{
  "n_layer": 18,
  "d_model": 96,
  "n_head": 4,
  "n_kv_head": 1,
  "head_dim": 32,
  "d_mlp": 256,
  "vocab_size": 32000,
  "activation": "swiglu",
  "norm": "rmsnorm",
  "norm_place": "pre",
  "norm_eps": 1e-06,
  "positions": "rope",
  "rope_base": 10000.0,
  "rope_fraction": 1.0,
  "qk_norm": true,
  "attn_scale": 0.177,
  "bias": "none",
  "tie_embeddings": false,
  "parallel_block": false,
  "extras": ["capped logits"],
  "init": "uniform",
  "init_std_qkv": 0.0435,
  "init_std_o": 0.0,
  "init_std_up": 0.0435,
  "init_std_down": 0.0,
  "optimizer": "adamw",
  "lr": 0.00554,
  "lr_mult_qkv": 0.5,
  "lr_mult_up": 0.996,
  "beta1": 0.9,
  "beta2": 0.98,
  "lr_head": 0.0103,
  "warmup_steps": 320,
  "schedule": "cos",
  "final_lr_fraction": 0.0,
  "batch_tokens": 65536,
  "seq_len": 1024,
  "doc_mask": true,
  "train_tokens": 393800000,
  "steps": 6009,
  "dataset": "wikipedia_en"
}
Each number is 200 + 30 x the weight over the matrix's rms, rounded and kept within 0 to 999. Layers, rows and columns count from 0.

# q: layer 5 attention query, 128x96, rms 0.123, rows 27-31,59-63,90-95,122-127, columns 0-47
# k: layer 5 attention key, 32x96, rms 0.101, rows 26-31, columns 0-47
q90,225,188,236,208,226,217,185,144,247,208,221,240,70,195,205,160,253,131,181,162,177,280,205,138,193,171,256,143,185,160,202,279,178,149,190,233,224,230,171,220,145,150,202,194,168,256,263,210
q122,239,181,217,179,202,273,116,156,212,194,217,181,202,124,214,257,291,199,224,202,124,195,218,154,156,190,239,171,252,172,159,231,145,182,222,176,275,185,173,240,160,203,220,211,126,201,243,217
k26,208,203,166,191,189,221,209,183,180,195,205,173,216,171,189,215,218,220,212,148,217,183,182,171,158,193,200,212,188,212,173,195,213,218,187,182,213,190,248,197,197,165,212,181,205,175,199,192
q27,238,195,217,167,206,297,143,218,205,235,184,254,224,224,231,167,206,219,157,220,212,206,162,137,194,251,231,218,237,195,207,253,165,206,227,225,196,150,201,194,230,200,197,215,208,215,199,147
q59,121,182,144,189,216,217,233,234,138,166,243,139,225,252,247,148,180,213,163,236,254,160,183,162,245,183,149,199,201,236,216,195,187,188,260,208,147,197,207,212,233,178,146,214,185,182,159,218
q91,206,210,201,187,217,199,199,233,174,196,189,169,162,190,210,155,186,186,182,188,205,212,151,196,231,208,185,165,192,223,217,193,205,210,170,200,191,189,231,208,177,173,183,199,209,186,208,193
q123,173,220,218,168,215,264,192,213,193,183,217,181,226,212,147,212,144,171,219,195,193,196,107,196,215,208,200,214,182,190,243,233,195,216,190,181,170,199,248,225,219,187,225,185,186,238,223,209
k27,217,185,207,201,207,161,185,187,184,201,212,186,192,205,216,206,225,208,193,215,205,221,212,189,216,241,188,161,179,180,163,189,211,172,234,219,220,230,207,187,205,222,221,177,148,214,215,203
q28,268,171,185,197,234,111,191,193,181,233,189,217,192,201,174,206,201,203,183,200,191,182,199,224,191,196,171,159,193,218,185,202,196,177,215,178,209,234,225,183,171,210,193,199,182,171,223,168
q60,238,201,183,222,228,221,202,275,201,169,210,206,153,225,200,191,213,187,168,229,188,169,194,203,228,244,208,214,217,260,135,203,203,162,220,162,194,211,243,200,176,213,208,211,245,164,218,212
q92,165,183,191,179,220,159,214,194,213,204,201,201,188,221,165,202,122,192,175,206,251,202,216,238,206,166,207,204,167,198,156,192,181,196,211,203,200,220,208,201,179,239,202,170,192,189,216,202
q124,210,231,197,168,193,184,213,233,207,191,220,191,221,178,153,192,163,167,150,195,214,218,161,205,196,225,185,173,181,188,209,225,171,186,156,235,183,213,199,199,180,202,229,159,186,145,191,221
k28,219,198,176,233,201,228,217,191,214,164,209,178,210,170,220,212,177,210,182,212,209,202,189,217,134,236,205,190,181,240,247,236,207,198,176,183,181,170,269,224,236,175,217,170,204,214,192,206
q29,189,237,215,208,252,226,197,232,203,192,205,172,165,218,215,168,195,213,210,202,208,202,203,251,186,186,186,161,179,295,213,213,174,214,178,184,130,184,201,169,197,207,221,192,200,238,156,132
q61,169,188,194,178,221,179,199,218,147,204,245,179,194,149,227,187,161,218,187,178,234,198,239,200,200,178,219,230,191,252,175,191,188,224,198,227,204,174,203,193,249,233,163,229,216,236,186,201
q93,182,203,198,187,204,198,185,197,181,218,216,174,222,194,174,197,205,215,211,239,200,216,234,202,204,178,176,214,207,188,191,253,236,221,211,236,217,209,188,167,245,239,203,189,212,186,187,184
q125,154,216,126,264,209,208,157,183,230,193,211,265,214,218,224,180,259,203,238,201,183,203,228,161,193,197,196,280,242,216,152,224,236,247,248,161,212,191,200,187,215,218,169,256,251,223,179,178
k29,214,178,212,175,178,209,202,203,237,208,157,225,244,198,167,209,176,214,163,184,219,192,227,210,180,209,196,232,212,205,185,202,233,191,182,231,197,196,214,224,164,154,199,190,147,205,159,207
q30,210,186,246,203,211,231,273,269,234,187,283,244,299,198,220,209,197,211,243,252,248,322,248,260,202,220,99,216,197,145,206,156,160,180,209,282,104,219,157,183,220,201,126,170,114,222,127,303
q62,258,226,210,224,179,181,192,269,213,152,182,253,256,172,174,175,194,281,270,194,238,208,210,165,230,253,165,224,198,111,218,234,184,174,190,325,233,148,141,85,185,242,169,255,253,271,138,220
q94,203,198,154,161,195,136,183,244,165,182,106,110,199,236,232,278,161,236,189,198,253,126,295,274,110,194,100,184,169,288,223,154,175,235,196,191,121,152,155,217,189,223,239,175,179,122,206,185
q126,298,235,181,167,212,213,208,240,238,282,72,138,273,229,122,249,187,220,238,198,285,217,219,253,139,212,245,152,259,185,212,253,190,234,202,338,172,214,149,152,197,156,294,274,125,211,204,178
k30,189,193,181,239,193,198,185,219,204,164,157,181,133,197,228,183,202,206,143,199,184,191,228,238,182,220,200,211,183,178,189,201,212,223,187,191,232,186,197,200,172,207,184,177,221,205,228,157
q31,176,196,224,235,207,225,214,154,174,191,218,193,139,280,181,201,201,256,199,162,207,204,247,225,215,231,141,193,204,203,237,164,161,178,169,214,129,201,180,191,179,264,264,213,192,173,188,174
q63,237,214,218,185,197,235,250,200,203,203,173,223,197,267,192,239,175,180,153,201,198,205,226,188,181,175,258,197,194,275,244,260,139,203,146,165,210,184,256,197,178,224,223,219,208,201,214,195
q95,173,235,222,156,188,182,231,171,164,173,197,209,162,244,170,157,165,209,211,191,159,230,200,204,207,207,190,206,221,204,243,196,160,228,179,234,253,206,273,159,277,230,172,200,254,182,203,241
q127,242,169,250,150,168,285,182,186,213,232,164,209,186,245,134,235,140,221,159,192,210,270,238,234,209,268,167,173,217,253,250,201,203,297,194,196,221,206,198,226,295,174,212,205,182,231,209,230
k31,246,219,142,202,221,214,213,190,201,178,195,176,166,197,210,183,202,196,220,210,180,198,202,249,200,206,176,183,174,214,188,123,175,166,147,185,173,199,186,194,192,173,198,182,165,173,161,225